{
  "n_kv_head": 3,
  "init_std_o": 0.0102,
  "init_std_up": 0.0704,
  "grad_clip": 2.0,
  "doc_mask": true
}
Each number is 500 + 50 x the weight over its row's rms, rounded and kept within 0 to 999. Layers, rows and columns count from 0. Numbers have three digits each. The size before them is the row's rms in percent of the matrix's.

# layer 5 attention value, 96x96, rms 0.191, rows 32-95, columns 32-63
103:516540460491467515418526508453507455588545448408504491580547525458415537422534433546478597543487
096:486494445502496517544479553557457526589554433515557449503515512504581443466437463496451512500494
094:494536365496430524551522558476558518489530381529517523506370448524422496542436466563477465437503
097:500449495530457544523470459425545491491534629519476443466578539495492531512575472513608581530465
086:403427431452471537474570607511525500555441451572578473529539502492533517460461529475629445515426
093:481462513535419443504502439494498461625533555387418522520492597516520522483548579485534524611502
105:498436463496515538536508509470539530600495464488597520538492551473559578478550460475486472484406
088:550445476522537530501490530482483492530590633474541479412472452407593531487518497538547521572474
097:555532480479545486405488421478470483592428525442457475522603481488703599417609537484540477486502
079:587467565471496419495450431494515493588480531425458600463506498524622531543505467460499479559586
095:572477562427547504493455506539486490659494446439518579588514567455538535482458415474459524461505
093:522569557512536419580485391557542478436560472501545559412548505547460486557487439470569575510548
103:564627443474488513475531506535501474359347465493464468502480561531481460477543454629538502472576
081:510621562495510453533496452564525482390489517484480574503507534578490491488545408424526468574511
088:549513559542484450456484418516454490466440589508490528431544491493538472525507630455475578607512
095:442508448527557535423521593449500437464562461542503557506538465434444504496411478529480558515498
089:393438516481612517536499593477484536492513490574535471475533528512546507499473458527550392391463
108:513441558473469478516464514526510575654542461408554484570457524475376549495488362554547579522448
110:479469493469411525548566602496512511548486568486477496650467514475498466460483511494444545480403
098:513428610529505468512468523482547482411436578480504569461607585480506484528495520502505470546508
103:539520445503439494546554507500528566544374504481497500515451461491559565501535538528474516504490
092:489446548547498528490453462493509502395602642567518518430483532480437547496631446516436545642498
096:484569444568557538551498544504535517444471508403568458501468499501419519579579448467508471494499
096:456523491554456521621560559533470451546643490578486547506422492524484453467481521508523462493466
091:425559457501422455495533518534502368474483559411466537490491569508504451560394591572551503522535
097:478555433515543509528519538495512458483551545441474519555544526465457506549546471537428588536519
093:406546500448517496504565570466532499499360437559427575495475560487483480500453543547555464451482
104:534493406581466515507480518484505525496558388511585385511484428486526502479478457569517569483517
092:594578532509435463564498445542486496539526574426482542541449460540461471500567467449516615612464
096:498438662544465514531549534536522551391528520563533461514431443529474458460483454583520553490484
076:496406409560491541606511461439540489426532530540506492439493469547587549513525556532479394502486
090:538532597451539417569475446538531538490486477416371449492520511543530433418537454514492443546530
110:465502555511530437496487552553528488633553575591424450359507497561542504562486496512513437489494
101:474471400498514519452449460487549517551447525515406534457490602545446556540498525516539512471455
111:496537557507490518612519507533389521475483452606501475521476558495568384576549446508467496498541
116:476513530552561482518448520524458442505511515512401582435518563456424528481398408560505405455476
111:587473442502523538440408468534551477511385584492574467509536481462552556581634481504492496467566
101:472487375428476552550441493495407642491552470489491435531502467469559576533494572551433452452513
123:559491503530513465525523482447387608505550432456504499543433502393498476526583498504499475396484
113:554463479411457564539570463500430538557483504582504555500536539515469531556403596468533421533515
118:482397539576549425503503499507581531486517509487534544422582545499461496539525570523556492580483
099:490575462501463522499423439521523425417536479480605505627537469516597440590523519559537555530505
130:408499415554501492476472429433434436483558538509501423532494521514450481479525500455373552423514
108:499546560525468459505455503493435519450454411577402491539604454451567396518480487417502411540480
121:492412450408493480557489500512462574610584553490515469545539479487416540466523475448520533469420
091:506516439528543469482510493456490482374578559520502524498490483508493404514590453509505555472440
106:473468453607522452457457465453575469465492531395492474542571445494458530482527586460559465603450
119:543521502388459471485469431576458510442471453504554414562558471519475502475496484434466542531448
103:485495461509538476407577527514501569487586546519496485518499540506430596448564470496614592480454
099:475454436492566445416517478445460531411548488479400482476587503470393561471553422444546578447425
109:531507494457535436484494547489413608446423487519528519423455497515530474588481497582388475435421
122:643505504508479491537440473520471493490447439476472521499580466532521482569570479471507588486506
104:633459527479488520443542463558515527522429529502537476391538564485435547544511560510505453528494
109:503565565540523492513488553554552517485453526406520540492453414518616435508378618555524522545415
103:616544419512554483508473528484539536558515577424520493437489425491559496520567476518573574467571
101:447513621490472509451508547491506451572513507512437455534447465455513553400502421445570499552449
099:497583438557606485479364563548552471533476626357566460461516405563448555511451556480564537548556
116:536388469541507561473537530396511612507446512555474473459497581430446574499618541528564440456548
116:502553636516441521483559521515586488509439386460439504582426458471588531451461542436477545503518
099:500486466575518500497397484430442538544383441522532373495558465482497508541563406408511519476572
116:529480507494507532446506455500484540523473487473491472501550464522504585533438532470566512496467
114:586498541495552507457457505564495490490439557511530443457645528445445553517500434430597458548533
125:488522447545481551559396413471452581399510528449565452573580455435616578548524538446534483514523
101:514543502470495490479467510512514457446435456443451522527475467526529508467463488537465436594470
# layer 5 attention output (transposed), 96x96, rms 0.196, rows 32-95, columns 32-63
105:489598450528511588467481466501419464472524477485521538542559591444478551469485475525523457572465
096:500423509553541486526491492481458408508431508500549486555533496580427444559464433438544493468490
092:489473461566434517359501548481549519497488478483340445507579461584503481545516505532491512527464
095:477528468462608569572525494560580515472497483534563483446493538406392494535528426516437522493496
087:513464458534520572493463571505564563499533515433526522534513568503429458437510489490447493398503
091:452578509485548534516548451476429382506426499525501560523499632485504568422524521542554441466501
095:583495525551493457549509552481425469478507522525544485513450626579465533474530498450515518550437
090:563415529447514470463559546540504555527471470505503565486579448511484468592531446499504526542420
095:495525514473589530525480480518343500481468537493574528572451521537415502488549552489483516579470
082:523532537503526440470567439433440487501416581552446479449494548567535510509578495595512496516471
095:543491514514484452529536470431409454484524557518470493468488595549508509461493542530514438530438
091:453552563458493427566440382444503454435560604516488450501504488473482545522498454543508502591537
098:425498548499467530494425552529531507409517506454420444515441404491561503512480560465490475515527
081:479496598530493466517457440478475481448492547490529500438430574558553510536539500511492482512482
091:491532575458530501549450396565453514476548553499591518499406482472577567448468491481620563522533
097:544460496509493498417436501497604505547580462486439529490569492460415532532481522463467501517488
097:513435470486506440523512574415574460519456494537473430529519497418440445562516514457383448455506
104:453441430556468484484604459522343457493540452487544538420516532595493487537506421564603421436484
112:492482465484434521508516583549425430519451420463475475447568508492516389480561520444528481493492
098:555551495559472418591536497527509504445555482577600512432471537431541482541485445491489547512469
101:490479533546478510471496548571405538449494509476536506520464466590528556479537511476579563532504
090:509521543447507447508498433590544506599484413544570480405554553491510517590485353431553514482544
097:506483516612431469503592570477440510470434523474596608516487402582552528513498489514490447546483
097:493453549477410472512488602453556453517420484517432542520648531544492476536558533514454444517447
088:411480523478464577434520473517589449462504552430446549456542439422523477482422496528516474425495
104:470502482491510443452530484531501451551436529407469538476516449534446560512483441482512474527523
093:443465510494501481448496603486592521452579502455471529516460502446466555446546571427419520434513
101:490425506544506564519465468515488515549495417522491554552566429629395477531467512606569495503448
096:481510518516483516527491440545437480440478542487510512463516486557589521497555451519581512579495
094:521357554430430415503474500543516521554563352531484512388519487542542385584505529516552455428518
081:585511522469504457446528585492656470518450475539423400443538554465479508574549509467425514545459
092:489515458422533468572603442502420473506475507499565540468514455490581418521502456547532537518440
111:508528435429520450467510388504577498460512512496526544417524478492476514509524476357514581480463
097:504483423480568559507568420464524479511397557499484559474522436435470533497486578478538633494486
109:565477523436520480481564427533440506509577541526474415500452488575583574446460510507561507516533
116:490483509354493546517545443510542535522480576461426559466527545538520487584542497444548455424413
113:536472565497551577473569491546489465530513571531415480540442483495521494563454551533529581533498
097:530487388403464535619554481480461529503520434451549534449542433451488571516512547497465501532466
118:440456430472483481490485449555439609443533472396541582533549498537538556553472547530553422496454
111:461396521481448531530527479458427393516536472591554434510483560496516538496540558473534538514524
116:396444526572536469398415601512517555562468458459447515530515506494383456538552446487522492445465
102:543518480500479590499601490520463477534511525480428459485364493501491483477480497626590435574544
125:468506494509480552472385530512519482457433515426485563557592480535439429523450426510470472481514
107:473531392498492494395489460483410566522578569465472477464478535555515451529502491532569496421536
116:514465437470456476518401479569556544414540458555525494448598478402448447513562430499460530456425
096:460566570606498433457440532496449494451512493448537455605533528495526526390513425593508512505621
110:397502506634527568380431564512501544490417507397449535529504559486446425501482485512520492483502
121:595527374425482477603464450519492534457520518547486585486498472471383420481496457501450486435525
104:505530431553578482478519475513399520471430519528568474563525517486478609375495477569562510553522
096:448472495551521449440472527501457519513492505450497524557579541422464493467577445557526513466517
105:504476529481470463564589476441433523501576464476470542502515458552504600464529551457467513549486
119:528460573566570515502466525585580495467586442512466521510542563501508486530554620561509503562556
105:465465537516521485463437465506483512454503511514467650560533521546437500624462532401477538424444
107:545471636511553452476502536482559464535450505425461503561483441587512478448487555417444418534493
106:529543513549548513561491489493612519432507493529640544536463431428551511462522458469478548550583
101:579507477395543439450479380548529516443493509479504436447538493476616516538456530459481519459514
100:540528589583532513481475529545605457505408555469527540573410468505465442438482466452528432537462
118:420485439549596514400465510491432538467518415520540528550513528463512592531495564453497572475472
113:506466491486521516465550546530482461585479505446464454441512522550575554540467661530491484597514
093:531503410519553511505460480558526492445517503496541443542491453499513480500439527532526523484458
117:511384568477574512471560524492500388513481535476470390569507550504526481506494567510534554522519
114:550531464435492522558507406585484526515525603537456501504422525468458484541509515472580498387445
122:579513465481537576583547410610533549464469502422462400542472467505528546476433637537492408491524
104:533554609499463495488517503448516450588429510422479495515498583555555471522447504492484449466532
# layer 5 attention query, 96x96, rms 0.197, rows 64-95, columns 32-63
086:480574529569480502525570515506498475563456585558578503596486459581506439433441430511454505513500
085:584543459399445441504442441486453575520511448475465477553506465480580564548484497448459516549477
104:492533537603421495471593516417574484503496536498525498457461496460458447548614542471439533450424
082:433435531481470586430532469529501570576485473514505408497515564442553477504435515408532485524451
118:495558543611396481466538453408524455564506534548443503459435507468451437539534521478454561469436
109:538573510438524520434525481548546529423568456427538467454522469581477489527445442484435479486584
094:481523480533513519409534451429501600447434450457535485500535475484524487457421523465455537567527
101:480403550471471558539536476563454545518480411574462440496477455532523519493445390504466379569532
094:483515501469527495489477448445556540488529438537409506358529565477539489553451469460549497542434
101:455526537496556547522416540560493499450418512548503497535449477538400550489498470516482464588512
091:429475538414462470474520483434501588510465519559514496530471390501545490528535577506564536439494
108:513468466458518545463472525424520598464580527516584563519489504614434554478485455493544410516533
095:501466519588498562509517526482535587499434511500550395431486529540547597497394558515503444564486
106:477540518464493453522429487456557498465554435482501491527530457528554514446408543545484516386491
102:518486491380551492566531394489409538478503448455542476522582530444520533537473466507514554478487
095:533533531515524514499484489543435537481487514509442455541383536546450542509544526523512568524504
146:591432457427572492480383455463460454511521487536435397504546544536521526492473478563518511586500
125:457535534508418511455560538478551510467485555517532560438439451487474526426560483520491510536463
120:533446506516594481522472559552464480587563445500474556509513496522480444559456546592534473478560
121:502569546529417481465555507402582493485492522512527500415426497487493495487577418457502501535436
108:485379455566493546600517552629354491608395560456532520506506515502538477552477574540516493492439
141:503445475555583551555485518554427509529481446502427490627568525502486475513389553516517520558522
091:404449495414536493533497389467481541527514499498522522543561492458507582502545496506438498446489
096:424610521397520441557393485477497522502482443422445506475557466545515510520426399486504451477601
094:451529498511557507659443479494474455475432380507393531466520492474464526475499438466559554462491
095:539433493615554528547508533482485494495408514566518471565449513477423466542482548435643504425403
091:445503467569530494487484484469482543519537579445553515568589534493529482538552506446495573583499
084:447538511415599504553459513568493478484548562456496451566516485444530458437560406501474448577517
095:467424565468545436509488448522529444471520540408474464485415500493549482518586586480544537473435
119:590457523556498597553519541545478451498484529549529484527383530536501498476611450504554527538479
094:547514552502488563555451576602481469483464523465574556515452487525539542460563428515527611577530
103:515445482455587515590548505545505461524421432402503475462546485510619524437517509483492493533496
# layer 5 attention key, 96x96, rms 0.2, rows 64-95, columns 32-63
137:455589465577367488472488439427537455439480487470618459535477502448524483493518531448466472420491
098:514467523444564467467598517493487502490534457507537462535504548492418534538560482487552501473524
093:459543503553462507397466496546487535576526438400522479519427423479573518502531452441449460483482
075:581553526464516450456467433504435526500561479409448567581561519479474567576508469487490542473446
099:513537555486529494486512416477533551566483530471531500502444488450471547482518496462447537521499
123:484419554441655509560490533538495547493445515485404515507512507554498516542511434538527488537443
105:437389395448492490514527518538453486596495425492535493539531549536598507542550514559476473453483
091:504482498547546460527551559482441516442536449542487601488489599598422510482518499560517484502474
106:554469554544514474476569462410574534428555477549541444564515525522426468484509535519476456468477
106:527470413434543540569581430517535553390468421441508445616580523553502495491459495484489435455597
089:529508527523388611508521518589456467439542523466469555555461553534470581526520549490489570499501
093:593498498442456460504526491554554516514465453409530466554511470495497450557525502498541527481493
089:529469503453548463464518398483484503502393484456536493462487688432485432565551569567516465561495
104:448465630417616462552524519572509469539427553489460504508505490469514533509548514502513514524464
104:428510537534528544482479463530511472481479353522478561489531482478431440534546465530552566617520
099:452525506545558522469539562442535507389458517513459536490434490558469553488546547461519525552499
091:552445589350565553481623518542466552507470509565482503490507517561497443525461492541484465499468
115:590517473550471449518428479475483473545479513466576501475539464494477505502502535486492484492482
114:452500531516562508455470579522551516428553539567390468545493525507487489554487444463509513472446
114:532526488534456498538521428470489473598451505458521508472483479434488549500520531477438487506490
113:477543533464511588400532532544521519430602449553521460546451585559455447527526445564485550486477
091:480481509412539545501526502530497530491520473525533485469485521500475445488453507561535528505550
090:572599409520435532366549469513407477553476504491552528547503515469500470529370426511561579520480
087:457421479409559516564426504540513563454435537436500497471523400555493449484413369517555448551487
089:510486486463522598580454498534598529557436501510556439436534435523541526414438517535511572617625
112:489490472491442582498397456515558558514576492426588532509528567482566497507539591543469500516609
101:502447493526431455451509466489447496562521448504494499522452473412414540444406401400493378500458
098:527490423396466436555464505392440456480502484513490501481613480491494530496472416512462511432548
111:457507484574450528439476532421509448420520586599476515545484588514518555536516490478516449419467
105:572582469560533550487599484510479510507496524539495510435526505474507509519452508495497603464563
093:545532462506507531580532482535525453498397585545488469462552425469529565483482528495507545436556
097:464393466501489437487531521494468397483395469585505526480584519416500465479473544607478507499529
# layer 5 MLP gate, 256x96, rms 0.151, rows 0-72, columns 32-63
103:588435451492461523535561521551471470508492469459512438480482513522433615496567581511492494538515
088:548466423539567429496544500496474483500549519535447496570521515549508488525551500479566532592493
101:387536471462567690410474503533521525557576541407584484501561532567443466531497494534486584609477
101:529546454530513442542481488467472514476422375506379574603508472450538478485478477451470539567472
104:488464483538493515493550598550462496398444514536492574530427506530480407438455471487491540512663
095:537493507549496521502485496486520617499477510547440496482549538555565484507461452470510400536477
109:458482551534431498547495642560480510508437499451468556539511519538464536488460475498513603504552
105:491568443491505620522482529490590541411429483558498472451474526466423580450517492436597548588487
104:449534454597506490437535477441468607435521510537496577394484498520448547537476465491415459504577
096:540530536552487527540563534460532497455497551390456534543458511610498570489508513438484529394540
105:487432534458555557549502510561504456342560567452453541544540511479475504640491495438544531513371
106:543446483497628572495570434490498430504551456474452477494511566510474522603504504531528439469517
095:389528529482498467578474564477496482533554515498482487524526562548483547521460483495482470517534
097:465493516515511549561502477578597459510495547511553576591498484434522456531421563497554516585470
104:505485372605481503460496564548490566534491461488564595452517559434521433436475460484477469529514
098:500456511500583500540497581556461589409462480561504472546514453477549546598478446558431547557464
101:527493548455555426573487535480451478474566596381572566580520527542486535555532437559550465437601
104:484375447545475516473446540487404608505471431435576512565530562468452495463528537479516513543507
101:440411453505518533524434514536470472418505501390500558478487503385487479570544534426460563497510
105:520358532541552472446499541576421531439504463503504480475503515448559494607415483471482573452482
100:515528510483570538527466584466456524486476491446503491468502414454511554485528532440497581507460
095:483500479434406501552547515439455491442539516431509575443429472469582497508590477466476466545524
098:527411519517595597503387498505460489453504431575503519469481476441542561499507532572491443490490
102:410495352554463491471432550555509504377553517492449528469537598540539565449422509547563511470516
112:523527408640473463576495414518499423485459468464509540477510475477476487532529507494464495521392
100:526525527434500477542466536499567468510540452437428580469511475530518558499527467519562507464489
099:522512563504552613495462496471559577501424395573511478544456497461477491546429478507534438455587
106:452392534549494446504487493480405549434536416448528492524576523450421470473475580445497510442538
099:412492494462461579580515478548566572490525498544549521647526453388441442488441514462512532525430
096:412529455590521570509565591498463633499463454451563405519564472525484478437346512491452487573518
098:541448500481428547502580519484450534567516423408481519507600586531439572469401485519481500560431
095:534489426562505472492518590443445557465441496524395493483581567552552478448512388517527481529459
096:513424499505444492564515401589458459536520590453504472488484506569477501557534568497486510494548
103:499463464549497547615464518615504556555552528450582436571504537510414513451445464556474474498498
098:507414561604495443533561470522432527481449458467516379560475443530490462604514472442542436479477
099:472395476503530502548478462530470529545554438371446503491441508463420388478482495528462581477454
101:553496552512474561557500512528495471580533447525480553494531552549570525480441510529576529435469
100:514496467597536472428512564451534452567609543498458492585475605499457502565498476576524529475453
101:490461463493514494578529491544472484544459492466571563489465523512415524535486573477520525495539
100:437459457614495472560454590648430460544501455456423511467475457549500546520503473581499526474519
099:465570469497507499464451430451478505529481471441555564452571463505471581463535474509545529600542
096:475451504525421543512479466402436530446532458413545533548428468553455565524592624433520526479505
098:402526497534523540562493504509467574407501430542493512542459479645460423566490471451432566460616
101:510590493503514542545530502546509524485555460479545544502595524545526458507519546562522550483582
101:444464444599521481573552497463505518506568545435522646528470524546526477507531503556482561467563
103:449476482508490579512467581569428516510493474411538601538549438570463553510512499511558526462486
098:490498472490516582511439544448416548515520478541486470494443674497521511499471539395503500485504
094:482559518507493573483518536477472472465566484557447533481537514477384475511481474516493503537528
095:417452587457408461543452476598451568511597493554536481483506511469425477555542493522580541519587
107:493458463549605539436563557500491492583475488465419422482531474497551530506452504485500487438489
097:469552489545515489521476635456522539528486538500469554504510607482558431491411456432426483534556
103:557513530474497431482503579570538527428592486567551556472447597583467590442544537480538523562543
104:517510546515492518533556480529495442513501387443476539484491491616498583541550422449504618532515
103:477399563489590558454505633538553508526477552553532562520569510488521476602503545533505501482555
100:443471510553560463449486440468532612475528522495385540506594463492549522503540559546481478509547
096:476537498479556518525539576525478535450499423550490582459536414488515499418561459483512507527507
100:481406565475457594454466477460505551429484413459434471508551509443610537512594528423524481455491
098:475504444421485565427473469463472535498530441473522574621478537440454487427469514483468468534450
090:504453568525528557571481499455594564443439543502504526481451482521525496436492507545517448473514
105:458480430585516495491429567441496499487489536532473519434453473566498425508493592550500536516456
088:497459530482538515506566467480540472473481493504478487543488450490542498540497513446445537426503
097:547513485471592517478530547555481521517449490508469621483526518586495591501639578491422501432474
111:534408573538500568480480597516493482462504491503529565580476505403509467522474547467490553480469
103:440586605523540434363459557486451547479480504471502550434438549513496490532524491563492489547533
101:534448602455517565532455469499552562398508471503434421595558536520433429526516498461450553469553
092:504512405501590476441511535504536532444494512494479503377470501548544548397486470555557488494421
096:490546434481508527463602519531440481474562403490519446403422529506499592586390516450444494522429
096:445474486512462491533571470460429568481575514482406588534476392490491519571503519460506556499487
093:451504385488540519525465519490587517473447459483445502590371485538540553510449523537604536457548
087:552515459544585517489422520538432467597483439566534490585547458511463542554453564533488465521545
102:504434491429438509560557525510490516486492574433608455476448537545449508464500484443499550528513
100:488451565549484540613461499498484513559433507507513466528575447416549469513489460564535485550494
099:480401506443510542435537448576535472455500518454524590597531495459487411549547546448545551461476
# layer 5 MLP up, 256x96, rms 0.134, rows 0-72, columns 32-63
108:408568433518532481522601362474503446444528417469477560456421499486458597530569433517481623490520
090:536557442605520516513503466474457516531438563551504485399480452539471457420485498626533543570425
104:528547482445492401547487518529404481504482553492623450617544422554543494520550530524560482510467
104:563528577561600453513583540559566392530577481496542605440474356529472457482596500588495444485481
102:540393398553506520535593457466537418478505524390513419547546534554489469397508443501472496456538
097:444464507554535453519508473501476561492545497464446545513448505574433558488510550468483487554522
109:498539549426553489490495531553551459451518420541543529499465382484442501462537535507588486535537
099:547488468581598527518509522539545571449513509534462608529475530463558520459509623552439466544565
096:540498613473504468463494507541475498490541359541489461578513394494385494437557500504532524464434
086:509457401476437499487511513389546548508512455583445518511512576474445434492459459472510477496526
102:480538428523523559509458469535511473440429515519471596476547502518508547584541524504466431378568
108:623555455558465521620456564567523530470509466494486468472417586475585530460511484628493436518498
093:470442517504456462583490510591505445469440562475518486473528513462401410550494521407493499477326
103:564493495501443574412458405543517499463387552441464489486473483556445576498500426507540495492397
095:548575553529484475472397558514541497586466536468512613576436484469478442519500513544565463512482
098:533439579538496476455518648601486491516499515485590534476502543472520458434445568544344485527559
100:453525575422491499494547451404506501500505549447524469547452509466508517534432552410518485515592
094:615584460471550441549618479420499528449442487441517390553415465591530451515544518513485546496418
092:485517535495467493590597487513543488553548549441501443471483549522575535483445486451442533538383
105:553465573481549483430476569557503588488441419601413486485491472489450501519466495573472503460546
092:416438587517490484510442526430540545546602578469430588515525480510506536503521523416515448559434
104:545687579419502518591480580495492470562488412568433533578534571516462581423439529493438547502532
107:474574398508445489461484451514525422513455506510445479461440447439427494516500507474514472473398
101:436559552477507456378483485477457525527525642482477501487559458542548506549474470429543477512456
105:437508575582437464478516456572533603519521451589511456559582497449533454500521442431524475489499
104:485552550469388454398491492508413525423498497551503467448491420576548521473602532450559488526544
101:539523483467471415519521587427459499520504476496373484526547428540562478526513559500554578545450
101:465473454452474534484494372612528482445483460580507398456486510548510570573473504542507489472507
098:511446511460569528508531487466460342456504532446618498544499475446419584500530558459564516449496
099:477441528455420573433494605432414485498574491534410499506546554542505551345503447540482593466480
093:471522580522482540481568486506446452453434506567504464558504529472496408381508529526496505497493
099:488535474514461475475432475465439518465512511476510470576513459374595642556451449447598488483494
098:486501543525514511488469531370570471465532552426453504541389421450433472430475513448582503464461
107:448506470519575564477481397490545504518464417414485397590575519397477450478526569630470514492495
099:564573457475539568625543449434476482472454506567438476606534439588472499545519574527476487538485
093:549497491496535577558563537414537511472591506411470590467526437431553497412507482475446522571555
103:502509516530454467554417462443408507435483578519468625524538396506435513508389576430521487532555
103:500559475498454481489556507448485501530543535487565433526512579676573476541534500546450439436458
105:517427498500614511524482553485498464530495469539448563390537426442495592508379472428434539546530
101:504384586523517495484553487518477555501474531405496447473411468437496572531551486516509596605446
101:494452456412610534474492583476538507532500541527520501519470489412587481527431528340545523490485
097:509544492508471439412469483496466502445472550478528515502492554462439476594569555457512487560465
096:485516609408437607487516447487478505509439503561517451583467475485476439426550410459545462456485
106:547484473577545472516357459550518448399491506463500499478494559585412557496471464448635490456460
100:544501443517566458459545514493496525503470494509451474383590535481584624508486492549511494457542
110:527499526540559511573583523441484608526486523443506500579561545525424456421461469656455441505612
100:476460471564413575517589607568603537545491472515446506513511472435450436536535478570544483514525
096:474554508563455517504538610436458488549547520461519548553420561494466560379569509489563461439574
105:424493360513407492510515532442494443474450541496525476531587447593471457492449658423480470539523
102:492459531491545570497542478472386514475577413596556426541500426455457459486457427419432495522457
095:495522547510451467600439667539585480411496458560505516489389432458472513542486490433471514567558
102:546554455551483472459505520512506543520461519372530484518518476540592504465474445486505425525505
101:579398531481501414411509457566620516475416409402452423454560471398513556524431563525523520450505
097:487487447477535478495551504435542521556515494548572575406403450571614537483665484504499463457532
091:532485460462516487560426533537493428490549498504501442523572607593490403408491552470488548510497
103:443597463439560498461506463459473439449445582487518470444485509500467534474494521498505487502437
107:565541484494433491494665451453600588443486416500497492506520515543465645517539535426492524548427
100:506555443421370500434501461550491477486568532510466502554418597491432497530489498471483468506567
100:479380574475619414482462423521434547591458465468612535506537434457470411551481472527534573411517
104:440404458498592511481508541455409493528537500572530458543514645526554541529482448529477422455480
095:454514411504437466593694445519446489466426545523440473377499477526573538487450529455533473582479
102:590495431542516415440496417512406547526559550417457494482474561537513473524440463473486425537542
104:540547472476509464467519454470544472513454561524573493539526466461484548604626593400527448497612
109:484496540436521543476617532562518487503516452477519445492545400552486596491478515507466570534431
100:447521470471415449524498541479416533495452528527530557534536487557535475428600388511418447542549
100:426531502535565511522477538489524470513594452464509514572567548517572489463633578518525511550566
104:494521436475432477588479503516436469523482484515465530549403537499442579545508517571541532600507
101:436595439498448505466439651504444480549488465498509533498503481497438382483572480554511554441569
096:457536552506381542466485495484583511602534476499438489585457501516491493511357533491450510576610
100:473488541469457506524498507490497531502398589459548525533602608558579437566549514557384513469405
093:427483479422401595434440379467466400482373513590578516539543441535496523393584488437478483509548
094:442523442542495525485486515557455579420479486561458494519505444490571410533553480574443380527415
103:542440499510506434463488501518567560543532508528511406439525542460483658494571461517467420520424
# layer 5 MLP down (transposed), 256x96, rms 0.179, rows 0-72, columns 32-63
108:537468577500663545487499532493497418516517498438521516490521507548545509478580502441509527515467
089:596447529463435453493505331592492529500497468470588502480511523443508460572440548477432420550421
107:519536456532469515481485556517552544571513537398502487443524620505473461522387483611510563478526
103:566429518522548547450447571453429561478491515514487531539484557507544519506519481492481481503504
103:461538537470442512498455417511493460614450509399555480517529473509447502586553483439511525508477
094:554494483499497463556489512489546497475443532562514486511542600495508482534501552438437546491498
109:524516522524457508502492465526441417450385530524416418469467573499499455480505423499451494464488
097:521462531492511521491403537518466434483536489602441517561457521514458464554408498489448537471462
095:592446485488555498420512583480437529531513500467438513375574496495502455488461445533507524456530
087:427478492490421478524461580414611558460561522502483507541526492477512435495510580503453546561437
104:491514586479519551429512547346519551517445558505538449545470486446521550515593512507460430522430
106:463549517464513494453560587533453472562423567473558436520547446436603458551473463522448554550497
094:474560575550551458320513498515516484497584521463445510556502539605552463481525504546543497500512
100:495522504523482479504452530512528433454595417523504602495577451499381413494578542579536445472489
099:442537492401483558518506500511475460463471560555406495513489548568561392497452502385459507460519
099:493427509578541525428502562446586497592567566454455538394497481483467449506460427486467454386545
102:406468572528554544447505504534585526438511604471584470494569432530544451546523493379526535576496
096:525454511539481511490479455525409464504541496491485584591544443544463425517492544584411523451608
092:539380552491497551451485548457467507439560596562494552466414436443512433547464483500514464371456
105:424482488551487523583486503537499469529540601508484462526472560396402482495473519455533570435528
094:471441439483540565357492518495527433477468485517522559556483399504500439550529487560547480508438
102:491447540527657472581510527503449507533531450514558469554574498565528480531436550582542544507574
105:579561565489543595502483556449478429393542433459507393567436547513537526502541497544483549489575
102:631512484504465573506525505481473455550470535533509480520388491520532477544522555618442526564550
105:501496493504539474445471519477459448510531537453529606514400523482430383444476443481461517562504
104:453471543474511510479482501584496505596421535565556530533413644575462600496477455516551489492473
100:441522486465629551530545531470602536510456499614528524547459494516495513608532474461488381423550
099:461553491495509482503500573544516493471437548526424551547492472526506519474528429549561437444485
097:522550466654474494558441412448526456480533492508494498479515469452470537481475542487496550542495
097:515531574474551442506494503513551488371587592603469517597490488517492523586522492421438469471448
094:527478487519464379469506556562533528526488545565498497529488457522422500531530518513524437523508
096:441578495495520442520417570422442444482576467524483509408494491531512491479389506500402552552496
100:465542480426596483499515514454461519476517535526418611484567539528541470501491539537615449490511
103:475424506514594440519479490469447465591521501503476604504546591544436551457485500412490487491448
098:582462502434460426487541464451474419639460470472449489463480512495624439450476494552521473473431
092:523487549521535513510649449478579527443434408456463481506460449482466465534494526535550538561515
103:553513568511520578511413495529596556479479549511488525572467599618490559579478466477606452481493
103:511543531531562490551481486483540497414572565620486440616483484447506495459510537447544499571429
105:521573478508513526433474390550516517522454500427518462507449545556556446545539548402505410445491
100:480436485497541475481401569390512440563578524436557507573512488464584524477496485501445509463440
100:523500386530477536481557506504532453448526462544471487467536412545502555554490406540426509520531
094:544464475443494502519530517485557535395491627492521484508517414533494545509455504541497484484508
096:505470521452486500438536515451519542529539478484581563502581487582575561526421449499467471514472
106:473351480470413424468580551531403574554467518553516471487481426544524552503511467399522381453547
101:435492535579467353490531436601434505550529509484530471584509440534486475533493548497531536517504
110:537481480395556534524416453487514482423526491491481458527533489467433511585488471408597599505458
098:542452492547481455652539523502377480443461510456550463454436508570499418514382519488429526563472
100:536461591489464532421395498538469474516515517481548495467456401519545524534465494503451500580568
104:536469483529435494413534461473450485455453581493536531417518456552496473547526415495496525556493
102:428397435493538509583471568497502450431447505539408507578388475510409441509517445426442535565530
100:556561501543488492480522490479589580494556536571538557541452528475512506385412615525549546494497
102:544432521484407453568463435485502492640485491482417613479446542462498486509462581512519504517459
102:489471458500536505484445506431481499586375523456519465500449496493602445486512480552465587592478
101:583469514492545385480502555495526480521490519507470445502492435550516419458457558488433473419650
095:451476495550556498518356507496480509520472493547562536503538546463439573572436556522489490450561
105:411507509522501501521445476422445455577458495382546504504527508455601494493535424466518498566562
105:533494545482548523506477451497461448398477408528463465503378451456501437458522539539454507513570
101:510466464512541520443447467395483513493597475485575525537536466504546533511489556462474521589526
101:512483497520517545528499584556504507472521559504478548533465469465541478621416540536506398574474
106:496474399456492498456423546440499486488562645526604357546467503459432557530469492547554514524519
093:475541569476454468454636512502506464578515413479436494524487453531516527530475407465576449546574
102:570564523507396520545547573553527468471543454528507520528527476443500590561505425545493510593464
103:517475518459428497635461513459457487590533584509479524454496527364473463473458563405496464422508
111:559472489518449445543454474502446433598500480550418542499487482482435473527611546522585477424468
099:508515492406527557398525507488479493508522516524467511509466604477459550429526443420487456453615
099:545495486426461413501496527532513464552491524573493515474496544531457456455496461485499442592434
104:478493458500513480414576403478502540493477481477564467494412516478559472524506531544512537483489
100:486454363426552477440494472465556500473504555574472487505475555437525566457483417469420530487606
095:578507566565570501485477594514423431463493445491486585538536535519461604437599457503432548540539
096:451526485513483454518542389462511571453552544555515492546413508515520515485487568424587456526543
098:523443514470450448497564519536506458535490478497536552546454581567571484575453493476532550475490
092:521511532407508482498569550479550594453488543475550500488581480545519474426557590534604597468472
103:477483483527572534461450478464413507632477507532492448445507555514556580465453476571471573472594